From a checkpoint of a small transformer trained on Wikipedia.
Size: 12 layers, width 160, 2 heads of 64, MLP 1280 tanh GELU, 6.11M parameters.
Training: 254M tokens, 7764 steps.
Each number is 128 + 24 x the weight over the matrix's rms, rounded and kept within 0 to 255. Layers, rows and columns count from 0.

# layer 6 MLP down (transposed), 1280x160, rms 0.0865, rows 588-609, columns 0-159
[[ 98 138 123 139 101 133  96 102  95 118 140 120 145 111 133 146 133 136 121 153 105 148 166 101 131 149 131 134 117 134 104 165 116 127 111  90 127 106 140 113 120 155 109 125 104  81 138 141 161 124  92 128 167 137 123 116 162 102 126 135 124 133 107 153 139 149 115  97 106 149 149 154 116  84 129 149 165 141 123 146 145 115 156 134 123 122 143 115  98 161  69 144 124 115 138 151  94  96 134 135 145 137 136  87 105 146 127 137 155 122 127 116 120 124 128 119 159 138 114 153 139 180 124  89 109 114 157 152 100 121 134 151 117 130  85 131 124 129 138  89 157 154 144  94 155 112 103 139 154 175 117 137 122 135 121 133 126 134 114 121]
 [ 94 109 115 113 128 118  91 147 112 149 144 171 168 147 128 146 170 104 143 147 101 116 134 134 152 145 131 112 140  89  91 142 130  71 108 145 122 128  88 103 126 158 133 145 108 148 100 134 129 107 125 141 174  84 117 115 164 158 151 145 109 174 120  96 127 133 155 118 156 112 105 134 125 173 134 103 128 118 112 112 157 106 135 103 139  88 174 150  96  92 145 121 125 138 147 119 138 171 110 109 133 145  92 105 135 131 101 140 161 104 104 111 151  95 157 128  76  95 108 141 104 158 135 113 108 135  96 127 141 119 172 118 171 138 142 157 127 154 139 161 121  98 125 134 106 137 130 121 122 155 131 120 167 151 132 126 108 157 115 102]
 [141 122 156 119  91 155 138 120 119 117 111  91 126 123 151 167 116 123 121 113 107 138 115 167 159 152 104 151 146  99 126 153 131 122 137 147 140 140 160  96 136  74 141 169 122  93 101 159 140 188 155 114 146 133 191 124 129 136 172  87 113 132 108 131 158 134 116 105  75 183 126 146 104 133  78 117 129 126 115 120 137 113  81 125 151 131 151 166 115 100 155 135 101 144 103 157 101  96 102 149 136 108 119 127 102  77 126  92 150 169 105 126 136 175 144 156 113 128 111 123 114 134 134  78 143  81  91  95 170 103  93 171 131 127 146  97  85 121 128 140 157 118 125 142 113 113 109 142 163 103 139 140 152 134 127 126 163 158 127 116]
 [115 128 124 135 145  97 104  93 144 127 158 129 128 125 120 136 117 143 117 133 142 118 149 124 154 113 152 138 110 142 158 149 109 123 140 134 122 166 147 150 130 131 109 146 134 114 150 137 132 103 129 131 156 117 104 114 101  97 119 110 179  78 114 143 136 120 120 125 163 126  64  99 140 129 125  64 111 132 102 154 119 107 140 129 126 138 119 143 109 104 124 157  97 140 130 111 152 104 105 181 155 113 140 115 109 117 104 197 152 111 148 133 139 105 121 144 167 156 140 143 137  99 132  91 132 132 129 136 110 128 111 124 132 160 102 141 122 156 110 131 142 135 124 130 107 166  99 132 124 184 136 151  73 155 107 132 136 147  93 132]
 [170 112 131  69 142 154 149 162 129 151 136 138 108 128 106 168 149 116 143 107 132 131 120 122 135 117 110 152  93 102 158 125 123 117  55 125 159 158 143 149 155 111 183 118 135 153 158 155  98 126 116 143 109 156  97  92 107 131  77 108 131 114 125 128  86 152 120  77 196 146 149 141 126 133 110 123 121 161  93 112 120 128 150 126  94 105 105 177 116 127 124 149  97 177 103 135  73  71 149 143 112 100 188 118  95 143 115 119 176 110 187 113 173 124 138 143 120 111 157 121 153 187 152 132 100 120 122 127 122 115 115 117 112 116  98 139 142 124 128 129 146 156 160 132 125 140 120 104 143 115 120 111 172 115 147  86 103 101 127 131]
 [125 181  98 162 130 173 132  96 130  93  99 164  83 123 117 141 171 135 168 109 105 134  72 162  62 146 130 138 118 177 154  99 166 129 121 151 147 172 119 140 155  94 140 165  97  97 150 160 115 116 103 135 108 123 104 124 106 125 107 128 149 116  64 114 106 134 115 125 140 130 106 136 147 166 134 158 119 182 125 108 164 134 110 155 105 143  61 148 132 182  94 134 131 132 141 123 128 108 125 166 150 166 130  94  89 119 132 122 165 128 120 124  85 143  76 165 145 171 130  81 132 197 128 148 118 115 129 105 138 115 108  93 123  85 131  93 133 102 135 128  88  92 143 159 150 146 131 141  82 135 169  96 138  96 177 150 107 122 118 123]
 [106 117 148 102  96 132 138 140 130 129 153 117  78 128 131 114 103 121 134  80 127 149 104 100 137  93 127 164 131 116 102 155 138 143 169  70 138 139 147  97 169 138 158 143 142 135 161 151 183 127 133 111 110  70 206 149 117 157 119 101 158 121 158 128 106  89 135 134 133 118 149 133 147 106 153 126 181 123 158 120 136 129 124 151 135 107 142 103 108 125 121 131 123 134 112 125 126 153 129 148 100 111 108 108 130 126 139 163 135 120 121 148 145 143 111 118 118 124 168 109 100 117 156 112  93 152  98 127 173  97 134 120 147  98  92  98 160 133 121 119  78 177 142 129 126 139 118 132 102 100 114 142 183 136 104  94 148 154 121 104]
 [131 152 146 108 119 133 100 138 141 153 137  98 126  70 107 156 129 119 135 113 110 133 101 140 155 118 142 129 136 122 147 121 128 155  94 125  88 100 163 140 131 163 139 130 159 115  84 166 105 132 109  91 112 151 129 122  83 128 163 115 132  87 144 115 133 124  79 121 135  98 193 107 158 128  91 128 174 102 131 149 122 127 149 173 160 120 105 126 178 155 158 142 156 120 154 171 113 109 130 142 136 108 105 145 110  94  98  69 116 108 104 136 163 121 143 137 107 106 128 119 108 144 163 146 152 107 133 119 158 136 114  93 123 115 121 100 121 121 111 127 135 129 122 145 177 124 122 157 107  86 152 101 122 141 103 119 116 161 134 189]
 [169 114 152 136 133 148 155  86 136 168 116 144 130 128  95 123 162 116 113 105 128 102 154 131 140 143 126 158  71 101 114 173 129 143 119 113 145 149 126 114 181 141 148 106 129 179 141 158 120 122 129 151 141 100 139 132 104 114 150 121 109 129 140 106 150 134 161 168 129  93 129 110 120 118 163 119  85 121 108 131 110 131 117 116 157 120 148 125 136 173 147  98 157 120 105 135 128 132 110 156 145 130 139 143  79 114 190 145 146 111 159 126 125 157 107  99 122 136 122 101 140 132  87 117 167 145  93 162 126 147 132 123 169 115  77 113 135 119 119  91 131 135 108  85 140 129 127 117 103 113 120  93 108 120  98 105 101 144  84 149]
 [138 132 163 156 114 126  84 118  95 119 150 112 154 115 133 101 138 120 105 138 125 137 132 135 142 147 127 115 115 143 101 120 147 122 135 111 142 119 113  97 122 186 116 133  99 140 120  99 170 149 110  89  78 109 140  79 127 114 126 155 100 150 115 135 120 128  96 137 131 123 130 107 125 151 122 175 116 129 129 178 157 187 110  83 123 126 109 112 136 138 110 131 153 116 143 157 151 144 104 103 112 125  97 145 119 150 125 213 155 141 147 118 137 128 138 112 113 140 116 140 165  97 162 143 128 122 125 111 144 129  93 140 109 142 128 115 103 136 137  89 133 125 117 168 112 112 171 123 101 140 136 123 176 123 142 142 120 139 109 106]
 [145 113 147 146 106 107 102 141 106 126 129 130  91 172 150 124 105 113 135 129 124 154 131 106 134 124 114 121  96 119 172 129 145  90 144 159 108 120 112 133 111 153 117 154 169 146 124 140 136 135 136 127 123 122 100 119 131 110 127 119 102 107 120 142 152 132 152 129 116 165 151  87 144 139 115 111 137 122 165 127 112 137 115 160 130 140 110 129 120 134  64  69 124 139 137  78 138 185 118 126 118  94 112 130 149 146 119 192 111 112  95 109 113  91 121 126 136 120 129 113 118  99 101 110 173 119 126 120  93 129 122 112 123 150 115 148 140  87 146 143 142 138 118 119  97 162 126 117 141 161 119 155 181 179 134 134 144 124 128 146]
 [129  88 146 100  95 129 123 153 155 140 128 121 131 138 176  99 164 143 150 128 163 152 108 126 131 133 129 108 124 108 144 144  76  81 124 111 108 123 163  64 108 157 181 167 150 114 149 157 116 140 145 108 129 138 167 123 174 120 150 112 100 109 132 100 122 135 119 137 142 101 163 132 108 112 120 117  83 124 145 145 145 125  99 128 114  82 132 185  79 132 163 162 116 102 104  95 164 120 105 147 137 146 106  86 149 114 148 160 101  89 113 117 122  99  79 124 135 127 142 128 101 165 110 131 120  97 123 156 141 152 118 123 121 118 156 121 157 124 136 142  93 110 155 116 129 148 122 133 100 113 134 137 145 154 181 143 133 134  93 121]
 [134 173 135 126 110 185  98 163 144 112 135 165 155 110 127 115 136 135 114 158 133 106 133 162 131 114  93  95  82 128 129 110 147 161 139 158 132 130 109 134 141 108  98  69 108 103 137 169 136 113 175  96 128 108 101 148 124 148 129  91 147 129 142 143 118 133 127 136 122  86 194 117  84  87 129 134 106 130 113 118 120 133 121 132 116 156 149 132 116 170  90 135 100  64 112 112 177 127 149 149 129  91 100 133 104 146 144 108 165 135 114 175 159 132 145 178 135 144 128 121  97 123 157 145 128 145 100 157 123 123 132  98 136 147  97 153 104 100 156 107 141 160 120 101  80 121  95 182 104 117 132 115 127 147  98 133 100 144 126 164]
 [122 124 141  95 134 175 158 120 127  92 118 110 179 147 140 135 156 156 121 153 168  75 103 154 141 123 169  47 102  98 137 128 130  73  59 157 151 129  95 177 121 148 170 142 121 106 119 134 159  80 147  97 128 162 143 104 120 141  94 162 137 104 161 107 105  83 110 112 131 137  66 149 132 144 180  88  96 126 172 144 139 134 122 142 151  96 112 143  96 134 144  92 106 154 115 118 111  82 117 143 147 120 148 110 127 123 115 124 115 159  65 120 160  96 117 125 119 125  90 149 139  95 164 125 116 140 156 149 146 190 144 109 149 177  74 115  89 183 147 134 156 118 142 123 146 119 132 151 127 153  86 103 126 130 155 134 179 173  92 107]
 [ 97 119 147 162 131 126 134 148  65 114 126 112 178 131 146 119 131 142 125 110 171 119 132 163 129 128  79 110 104 158 152 166 128  93 140 179 168 109 120 145 104 122 108 110  97 135 124 163 108 122 124 120 141 130 109 126 142 114 155 142 136 149 110 127 138 131  84 125 172 118  94 132 129 135 118 143 172 119  83 129  98  97 134 169 140 162 111 125 134 107 115  99 165 141 123 153 112  99 161 164 126 109 186 128 124 149 122  85 124 107 100 133  96 127 100 158 126 144 122 131 134 119 126 164 124 128 123 122 138  91 178 117 130 126 131  96 120 118 100 112 106 109 153 126 150 116 119 141 140 121 130 100 134 120 148 132 126 119 115 137]
 [156  90  93 110 134 147  97  95 128 147 118 156  86 141 100 162 138 133 100 170 112  96 120 138 116 116 144 129 125 159 114 165 173 138 105 115 117 101 122 107 115 145 133 161 190  87 135 111 137 122 182 116 142 134 137 113 141 109 186 148  83 143 103 145 131 132 134 152 159 159 119 125 120 180 140 144 114  99 109 143 126 130 122 119 117 113 106 137 129 175  93  83 123  92 127 140  99 130 117 167  75 118  83 116 145 109  86 166 137 123 167 126 153 102 129 111 100 155 115 156 151 133 161  62  95 105 149 124 136 127  95 157 138 111 126 161  96 181  82 129 178 105 125 107 102 148 132 177 207 111 112 102 100 139 135 143 144 100 115 130]
 [ 98 119 101 113 139 143  99 110 146 142 133 138 125 127 139 107 137 137 132 119 161  74 131  84 117 121  96 120 136 148  91  92 135 131 135 138 162 137 101 105 151 130 100 178 186 101 129 128 114  90 110 133 115 143 150 150 143  76 162 142 137 154 106 136 146  99 137 140 163 127 126 116  96  97  90 133 125 123 113 145  87 119 157 106 163 187 117 125 126 120  91 123 150 135 166 136 119 137 156 139 141 134 140  65 107 104 120 131 137 195 126 157 101 172 146  94 106 128 113 146 120 146 151 124 111 134 152 154 125 115 130 138 137 157 161 137 121 133 115 119 169 114 145 161 118 137 117 130 145 119 147 110 119 146 136 108 120 123 119 120]
 [148 149 127 126 132  98 125 123 143 118 172 125 137 109 130 126 135 128 141 151 126 107 127 139 112 139 145 133 134 133  95 143  96 135 106 106 146 135 138 137 142 101 100  91 130 102  99 163 105 142 152 129 158 143 166 118 114 132 163 120 121 151 144 118  95 142 126 102 139 146 121 155 126 133 127 134 126 102 133 145 124 100 145 160 114 114 118 135 109 128  91 145 124 146 125 152 121 121 141 131 107 158 122 115 147 138 116 133 154 115 131 128 145 163 119 125 139 122 107  94 121  89 117 123 114  84 117 105 155 117 103 161 157 160 110 138 124 144 101 155  86 111 126 159 123 127  90 124  83 143 136 129 134 136 129 137 145 152 140 114]
 [100 132 133  86  96 100 115 174 150 167 104 135 166 123 128 125 101 133 162 126 104 110  96 139 106 138 115  85 118 131 119 136 152 151 139 129  90 153 138 140  82 103 140  97 171 104 131 175 105 134  81 146 157 135 103 119 154 127  95  91 131 111 157 115 113 121 141 138 134 131 162 124 126 171 131 194 137 148 135 151 119 111 132 148 137 131 103 140  91 135  96 102 105 144  99 118  93  95 178 161 130 125 121 121 148 100 123 113 134 142 135 125 131 165 124 103 136 168 146 139 114 142  99  95  93 113  91 143 108  99 135 138 183 105 150 165 152 150 115 133 129 105  90 183 167 111 126 123  94 143 130 127 129 113 136 166 108 138 145 172]
 [152  96 147 151  91 124 127 124 147 139 146 127 106 131 128 130 131 113 118 177 149 171 148 113 125 135 116 157 182 160 167 147 125 110 144  88 122 129 104 102 131 115 132 168 115  97 111 103 101 133 133 122 130 115 113 124 131 123  94 113 128 121 103 146 120 177 167 140 105 105 132 130  76 140  98 156 147 110  99  90 111 121 148 128 141 124 115 102 105  94  98 110 102  69 153 140 109 203 119 162 162 161  94 124 135 110 136 145 121 113 130 117 122 182 129 109 113 122 137 144 118 145 115 130 143 165 138 101 129 118 161 157  83 127 105 103 162 161 151 118 119 124  91 111 128  85  70 144 146 207 162 136 122 104 152 152 133 132 151 116]
 [ 86 122 137 120 111  86 153 111  91 114 166 147 123 151 148 153  93 150 118 112 148 129 149 141 136 151 133 116 146 123 112 134 128 155 131 130  62 170 160 129 165 119  97 145 104 147 110  73 105 127 106 113 173 157 110  90 104 124 161 109 130 123 144  92 165 133 116 170 127 168  92 139 100 153 112 141 108 126 172 122 148 155 108 149 156 120 160 121 110 111 128 115 142 157 178 126  92 121  82 117 173 116 121 124 120 110 138 236 112  98 109 117 140  84 109 159 139 128 107 117 171 132 129 146 134 122 121 165 160 152  94 151 144 150 111 155 159 135  86  98 106 106 113 110 106 114  94 108 117 160 100 167 134 144  90 157 118  88  86 128]
 [111 150  97  89  99 135 107  89 105 118 152 169 129 133 154 142 121 176 124 104 115 126 160 142 160 126  99  93 151 125  80 116 126  95  87 133  86 107 142  77 107 127 111 155  97 114  97 131 113  95 108 130 107 121 159 160 112 146 124 104 136 133 147 128 153 101 125 161 112 179 131 125 138 175 136 116 102 114 127 124 144 165 138 120 109 129 147 100 152 128 134 124 176 168 113 186 103 141 131 145 138 149 140 161  86 119 135 182 156 145 150  95 139 138  96 106 120 146 104 177 120 178 133 159 150 129 178  45 140 159 100 140 126 127  67  92 118 161 133  76  92 145 156 116 144 104 114 102 173 141 102 120 167 127 156 115 156 114 153 106]]
# layer 6 MLP up, 1280x160, rms 0.102, rows 589-609, columns 0-159
[[141 157 112 101 113 120 166 150 119 141 129  97 118 134 119  87 134 112 165 137 139  51 174 144  91 115 134 184 116 141 138  69 127 166 133  80 134 188 139 161 126 126 113 103 112 127 147 103 136 130  87  72 138 171 140 137  94 130 109 164 119  83 142 100 108 146 126 101 101 134 155 130 143 142 138 165 112 124 155  99 106 119 123 131 143 110 145  85 146 131 113 147 160 159 132  98 157 113 161 118 115  86 143 159 135 124 115 124 136 117 141  93 134  97 151 136 141 113 137  87 156 152 103 130 148 135 141 154 112 150 141 102 127 157 135 123 148 123 148 132  71 108 111 120 134 132 126 148 156 149 126 172 137 133 125 120 157 116 157 143]
 [151 109 160 143 152 119 173 110 122 128  81 118 122 163 179 145 126 174 150 108 128  88 152 126 174 136 137 121 154 129 175 148 128 108 108 127 109 146 151 136 155  85 113  69 134 117 107 106 102 154 126 119 122 132 154 129 135 125 151 116 112 108 103 155 105 141 134 150 119  90 154 138 146 130 143  97 132 154  99 111 137 128 136  66 107 118 157 112 117 151  95 136 126 116 153  85 126 110 151 103  93 133 150 155 142 112  80 119  98 173 166 141  96  77 102 122 171 112 135 155 203 148  92 130 132  92 123  92 134 165 147 120 141 128 157 140 126 146 138 170 174  76  54 139 132 104 169 119 124 121 104 124 152  99 134 117 165 163 124 177]
 [144 145 156 125 160 179 130 103 145  93 108 112 119 178 130 146 149 110  96 104 126 111 120 143 128 161 108 124  81 130 129 146 108 108 122 109 175 140  98 148 116 131  90  99 109 141 115  99 102 143 132 112 156  70 130 116  93 160 123 126  95 161 142 130 112 139 166 153 122 137 197 133 120  96 129 130 142 160 117 141 162 146 105 119 118 134 153 131 121 128 172 140 158 153 103 117 127 135 128 125 110 191 125 111 140 108 128 124 144 158 132 124 120 107 125 116 102 158 117 122 148  89 111 147  96 140  93 103 125 122 105 141 105 140 148 127 145 148 131 131 132 210 163 114 137  89  97 112 155  90 120 137 121 122 110 141 135 108 131 130]
 [152 140 156 169 108 151 121 115  94 164  87  82 143 114  98 120 190 106 153  94 130 106 128  85 109 136 148 128 173  99 158 146 165 136 124 149 105 139 118 172 102 140 128 130 120 140 105 138 110 137 149 164 115 109 151 156 106 120 163 141 128 154 163 167 101  54 113 132  89 109 139 119 134 111 148 138 123 139 115 150 132 131  96 135 151 138 154  81 184 143 146 129 136 108 138 132 149 111 163 144 122 115 109 122 128 133  94 103 115 129 150 105 126 126 134 156 154  70 127 126 146 131 176  93 133 106 122 117 141 118  96  45 131 145 150 161  97 146  89 117 136 102  98 106 111 145 169 139 121 110 142 135 143  72  90 140 140 107 128 148]
 [159 117 116 145 153 141 130  95  63 116  95 160 148 149 133 146 137 115 126 124 116 110 145 160 114 134 146 158  72 151 117 116 112 138 102 160 120 173 120 188  92 172 160 126 149 181 120 127 162 147 110 131 123 116 116 170  87 124 126 166 113  88 183 163 131 149 107 143 166 110 116 110 146 162 126  98 118 120 135  91 114 107  80 108 146 142 118 130 166  88  96 108 125  68 103 122 134  72 102  85 142 125 120 104 116 113 125 120 131 139 122 145 138 109 150 154 125 156 134 173 124 116 139  99 127 131 113 127 121 133 108 124 141 142 189 131  97 115 134 117 132 142 174 119 123  65 168 134 153 109 159 132 144 131 140 111 137 172 132 165]
 [158 144 127 127 106 110 160 109 111 147 124 158 128 124 150 110 141 150 108 116 130 126 116  95 109 137 111 144 112  84 128 140 144 135 108 137 155 128 148 128 115 115 125  89  76 122 137  60 154 106 144 152 104  94 122 112 110 100 128 166 151 161 142 130 148 124 115 162 127 122 170 182 198 118 149 104 102 133 142  87 118 160 114 134  97 147  96 122 108  87 116 132 133 106 149 143 104 155 104 114 110 128 187 125 149 150 136 104 137 140 114 112 123 159 102 117 172 100 162  88 164 106  87 122 138 170  65 122 114 153 104 113 119  98 175 145 157 112 121 147 134 164 167 144 109 144 125 107 141 117 121 111 115 129 139 141 119 138 163 158]
 [128 136 156 153 103 149 144 171 115 109 140 115 171 132 125 123 118 120 116 128 153 142 139 118 138 168 154 150 121 123 139 141 101 111 134 114 152 119 104 117 159 166 116 131 146 109 151  97 117 117 149 153 105 130 131 155 134 112 138 109 102 160 126 152 105  52 102 106 162 127 112 145 130 132 107 145 141 124  81 129 177  84 108 132  70 106 153 131 150 116 123 172  99  85 145 166 133 108 147 138 141 116 134 147 136 160 126  82 194 172 154 152  74  88 117 106 132 163 118 106 146 157 141  87 142 135 122 120  89 134 106 106  93 122 131 176 161 144  80 147 159 127 104 136 123 110 151 108 126 164 128 110  90 146 102 148 108 133 143  90]
 [123 144  91 115 132 117 119 142 133  74 141 107 125 142 119 100 139 159 113 110 133 122 112 149 133 159 125 132 141  87 147  82 124 108 118 123 133  88 154 107 147 120 117  82 103 123 123  82 105 140 101 115 108 158 134 137 127 155  75 167 140 124 124 132 147 114 122 141 171 125 143 102 118 122 148 121 133 146 111  71 135 133 124 129 123 122 119 140 113 111 112 121 135 140 151 139 149 132 139 141 124  96  94 147 157 148 143 125 131 165 140 128 137 163 128 152 150 128 137 163 168 161  91 109 144 109  99 118 162 167 172 151 114  97 120 136 117 123 143 129 111 137 147 142 147 139 144 112 156 139 109 110 120 136  99 147 123 139 178 157]
 [113 146 149 151 182 120 128 121 144 119 141 149 148 150 135 109 105 127 117  98 149  88 159 131 129 172 188 199 154  94 124 150 115 109 113 138 151 169 156 124 168 154 125 125 129 211 119 139 137 116 135 162 137 131 177 104 135 109 109  89 140 122 138 151 116 121 134 116 132 131 155 163 127  87 138 113 149 152 118 149 117  66 108 131 107 117 148 121 128 129 100  92 147 117 140  65  98 109 130 140  98 180 124  84 115 150 112 106 153 135 129 127 144 108 119 153  78 118 141 152 148 133  92 134 128 162 115 108  86 121  80 131 139 122 103 123 108  93  96 137 130 111 136 150 128 137 158  93 134 151 182 105  81 132 118 139 121 108 138 121]
 [165  89 127 107 131 153 145 122 158 129 106 134 166  99 105 177 133 140 100 134 155  84 176 114  94 107 111 114 108 103 143 130 121 123 123 148 113 152 134 119 130 109 143 113 121 139 153 112 102 124 131 128 120 164 115 108 116 150 171 119 146  94 123 111 113 137 141 140 133 125 129 170 144 159 101 138  99 138 123 102 106 107 129 131 136 173 123  79 132 115 119 165 116 125 154 130 108 133 108 129 127 155 161 111 156 136 114  99 110  90 124 137 105 152 122 130  97 110 112 140 148 108 144 105 166 125  98 137 123 140  98 105 109 166 114 117 121 154 127 162 133 119 148 122  91 100 147 154 150 117 153 116 131 118 145 162 158 127 173 132]
 [142 144  95  80 126 103 132  93 123 125 131 142 136 141 112 138 152 101 102 142 134 116 116 143 131 156  98 111 128 102 179 128 138 107 130 123 160 134 178 136 115  95 133 112 131 149 168  87 135 124 100 141 109  74  88 133 148 147 114 140 142 157 140 132 129 116 149 143 172 127 132 126 141  97 148 128  83 160 114 133 138 164  88 115 120 147 133 140 134  92 138 103 119 109 144 112 109 113  97 130 111 125 130 128 146  80 163  98 139 124 132  71 130 143 117 105 125 142 111 116 130 137  60 134 138 161  78 116 125 139 148 138 136 102 185 151 166 152 111  93 133 153 149 110 135 121 162 134 164 131 158 158 114 125 150 131 129 106 115 133]
 [100 130 145  79  97  92 154  73 129 137 123 116 138 146 147 112 152 121 165  91 127 132 151 148 125 132 149 139 144 129 132 123 125 156 151 112 139 148 144 142 159 116 140 132 133 167 110  94 121 161  95  90 126 103 135  85 146 110  95 174  98 109 114 157 158 138 158  94 155  77 110 125 159 131 160 140 119 155 111  94 122 121 115  76 143 134 180 128 119 125 110 137 163 152 140  91 120  68 113 129 112 149 123 164 129 131  94 123 140 133 141  86  97 110 163 128 119 134 175 119 135 145 125 146  97 117  84 150  99 141 142 117 144  93 128 117 180 158 138 134 123 103  95 117 197 189 151  98  86 151 151 162 138 109 106 127 126 129 118 142]
 [168 129 144 150 121 123 134  93  86 110 175 136  91 139 153 174 116 150 107  86 127 133 149 109  92 105 123 143 132 158 119 136  88 174 103 129 114 135 127 163  94 174 148 142  88 150 108 150 109 107 173 117 116 107 171  89 130 161 123 101 147  95 116 130 154 157  94 173 160 142 155 170 171 134  65 136 139 136  93 130 140  86 142  85 110 173 171 129 119 120 168 184 156  79 164 153 139 149 174 127 112 152 101 154 135 135 156  96 175 174 131  88  96 147 101 140  93 118 121 149 146 130  79 123  58 139  98 131  85 113 129  99 120 128 126 139 101 123 129 152 111 150 148 103 136 126 152 133 125 124  83 154 121 103 113 150  85 130 134 128]
 [180 122 133  85 136 129 120 138 121 152 119 120 128 145  96 106 117 107  87 101 117 133 109 178 155 136 187 151 105 110 109 118 122 173 126 123 136 171 193  91 143 172 114 135 122 146 168 120 148 149 132 128 149  81 116 164 115 126  97 147 143 103 119 156 113 133 128 153 133 128  88  75 117 106 149  98 155 138 145 126 165 135  89  98 129 130 133 162 168 143 127  67 117 126 131 117 114 126 131  80 132 140 109 102 173 159 119 134 156 140 125 107 128 118 104 147 110 154 127 124 127 128 153 136 119 103 128 104 177 164 106  54 102 128 131 131 144 104 116 117 123 160  96 122 117 104 138 135 130 147 112 108 105 106 135 125 153  96 165 167]
 [137 104 116 178 129 113 130 146 157 175 103  86 153 132 138 128 134  93 140 106 117  99 147 148 120 156 213 136 126 138 128 139  98 184 116  84 101 162 158 120 114 124 121 124 114 134 116 135 145 147 158 116 127  68 116 138  91  91 146 147 133 164 133 136 131 148 137 178 112 127 121 126 112 145 129  93 145 111  95 105 120 103  99 113 167 170 164 154 157 131 126 111 156 121 122 147 153 100 115 161 144 129 148 136  88 135 109  77 178 175 122  77  98 132 106 129 134 152 140  99 167 112 130 164 121 111 127 129 123 108 111 100 109  81 105 173 140 104 121 150 155 126 110 122 151 118 150 132 134 107 139 169  68  87 107 126 147 126 136 160]
 [101 180 130 144 130 151 119 155 112 146  95  96 174 149 106 135 133 128 174 139 159 111 131 148 138 162 111 121 138 107 125 140 137 116 106 158 157 121 112 132 153 157 132 101 142 127 168 156 122  81 162 131 149 124 144 161 106 197 129 128 126 100 162 125 124  99 121 137 151  95 134  66 122 134 105 109 131 152 122 138 122 101  80 142  75 139 101 142 141 137 124 120 158 121 123 139 106 133 156 100  85 136 113 161 100 118  82 127 109 125  90  93 125 157 138 138 101 144 141 112 138 137 109 103  93 158  98 129 108 134 119  96 135 149 155 138 117 143 140 126 117 147 138 120 148 105 148 144 182 151 120 160  70 114 102 153  86 127 145 141]
 [134 132  80 104 178 133 142 123 146 138 144 104 142 121 157  98 159 137 135 135 154 123 142 139 102 131 203 124 149 142 134 140 120 155 119 106 122 118 109 128 132 150 153 131  76 126 109 104  89 117 124 129 169 108 139 170  82 143 128 147 148 130 144 100 130 143 123 169 114 146 118 109 145 104 136 121 130 124 118 124 139  98  69 120 123 123 122 131 132  85 166 100 135 111 131 138 105 173 106 145 153 139 142 122  82 123 134 129 147 119 145 159 149 129 114 104 166 105 166  90 126 145 122 131  92 129 114 156 156 146  89 114 134  75 145 121 171 124 138 115 120 133 139 122 153 155  96  88 107 184 122 125 111 113 150 154 120 106 164 114]
 [190 117 122 148 101 124 143  69 162  70 133 161 118 151 110 103 155 152  75 142 164 154 125 142 104 114 113 144 114 109 123 105 164 151 126 150 161 116 131  91 181 163 135 125 100 132 188  88 133 131 167 146 103 101 152 130  93 121 162 140 137 129 137 114 136 146 106 163 151 118 135 155 162 134 108 140  94 135 121 117 168  68 103 119  96 125 184  87 161 122 184 126 146 108 114 133 114 162 105  88 114 157 124 123 173 129 124 112 140 133 132 153 176 100 133  96 154  92 129 151 150 115 136 121 123  89 107 120 123  87 153 107 116 121 111 127 111 124 124 173 147 121 158 139 125 127 157 159 167  97 157 133 125 123 103 118  85 106 114 134]
 [121 147 112 151 115 139 136  70 156 111 110 137 162 163 148 164 141 146 133 126 174 175 128 127 120  90 136 170 125  97 135 124 153 159 115 147 115 163 158 112 122 168 145 114  93  82 128 113 129 104 106 120 101 145 128 171 103 147 111 134 118 152 161 147  77 122  75 103 114 117 148 147 125 147 152 120 130 112 111 107 156 160 120 124 140 130 136 102 140 139 125 149 145 131 118 109 153 142 140 105 161 130 154 168 125 138 119 130 141 134 144 150 106 102 102 126 136 132 125 163 136 157 134 119 137 131 113 106 100 122 135 113  96 123 155 204 126 153 138 134 154  93  79 107  99  97 158 121  90 113 155 125 146 131  78 166 102 127 120  85]
 [141 115 102 128 126 140 138 150 118 105  95  98 115 160 148 139 123 120 135 123 135 145 123  97 101 124 152 152 130 117 154 113 133 150 111 149 117 115 138 159  80 124 140 109 120 110 126 134 110 147 138 143 112  97 131 147 120 143 100 147 112 145 118 125 148 165  91 145  92 139 127  93 123 179 127 136 122 127 152 125 100  97 149 149 107 146 129 136 141 129 133 115 104  97 101  78 136 147 202 143 127 125  89 133  72 126 155 101 125 166 107  71 110 141 159 138 162 129 130 173 145 173  97 104 144 145  99  76  93 151 116 115  75 125 118 174 128 105 140 140  87 159 136 141 152 165 105 119 174 109 157 108 102  74  96 207  82 143 176 138]
 [108 126  97 119 114 150 127  92 107 156 126 145 126 150 115 111 196 168 112 125 126 139 133 107 149 120 124 126 119 125 166 127 172 131 113 154 140 131 183  90 114 114 150 105  72  92 114 132 146 148 129 116  82 125 165 146  95 143 147 115 146 126 120 171  95 128 128 144 108  98 172 102 175 171 152 111 106 104 122  61 134 119 120 116 130 150 142  72 136 134 160 148 126 115 121 136 126 114 135 106 112 131 124 164 112 139 101 119 131 144 151 110 131 117 140 104 106 157 118 119 167 190 159 110 134 125 138 105 153 155 119  87 119 123 128 177 122 129 115 119 100  85 129  79 114 123 145 150 129  95 128  86 150 112 177 139 109 151 206 136]]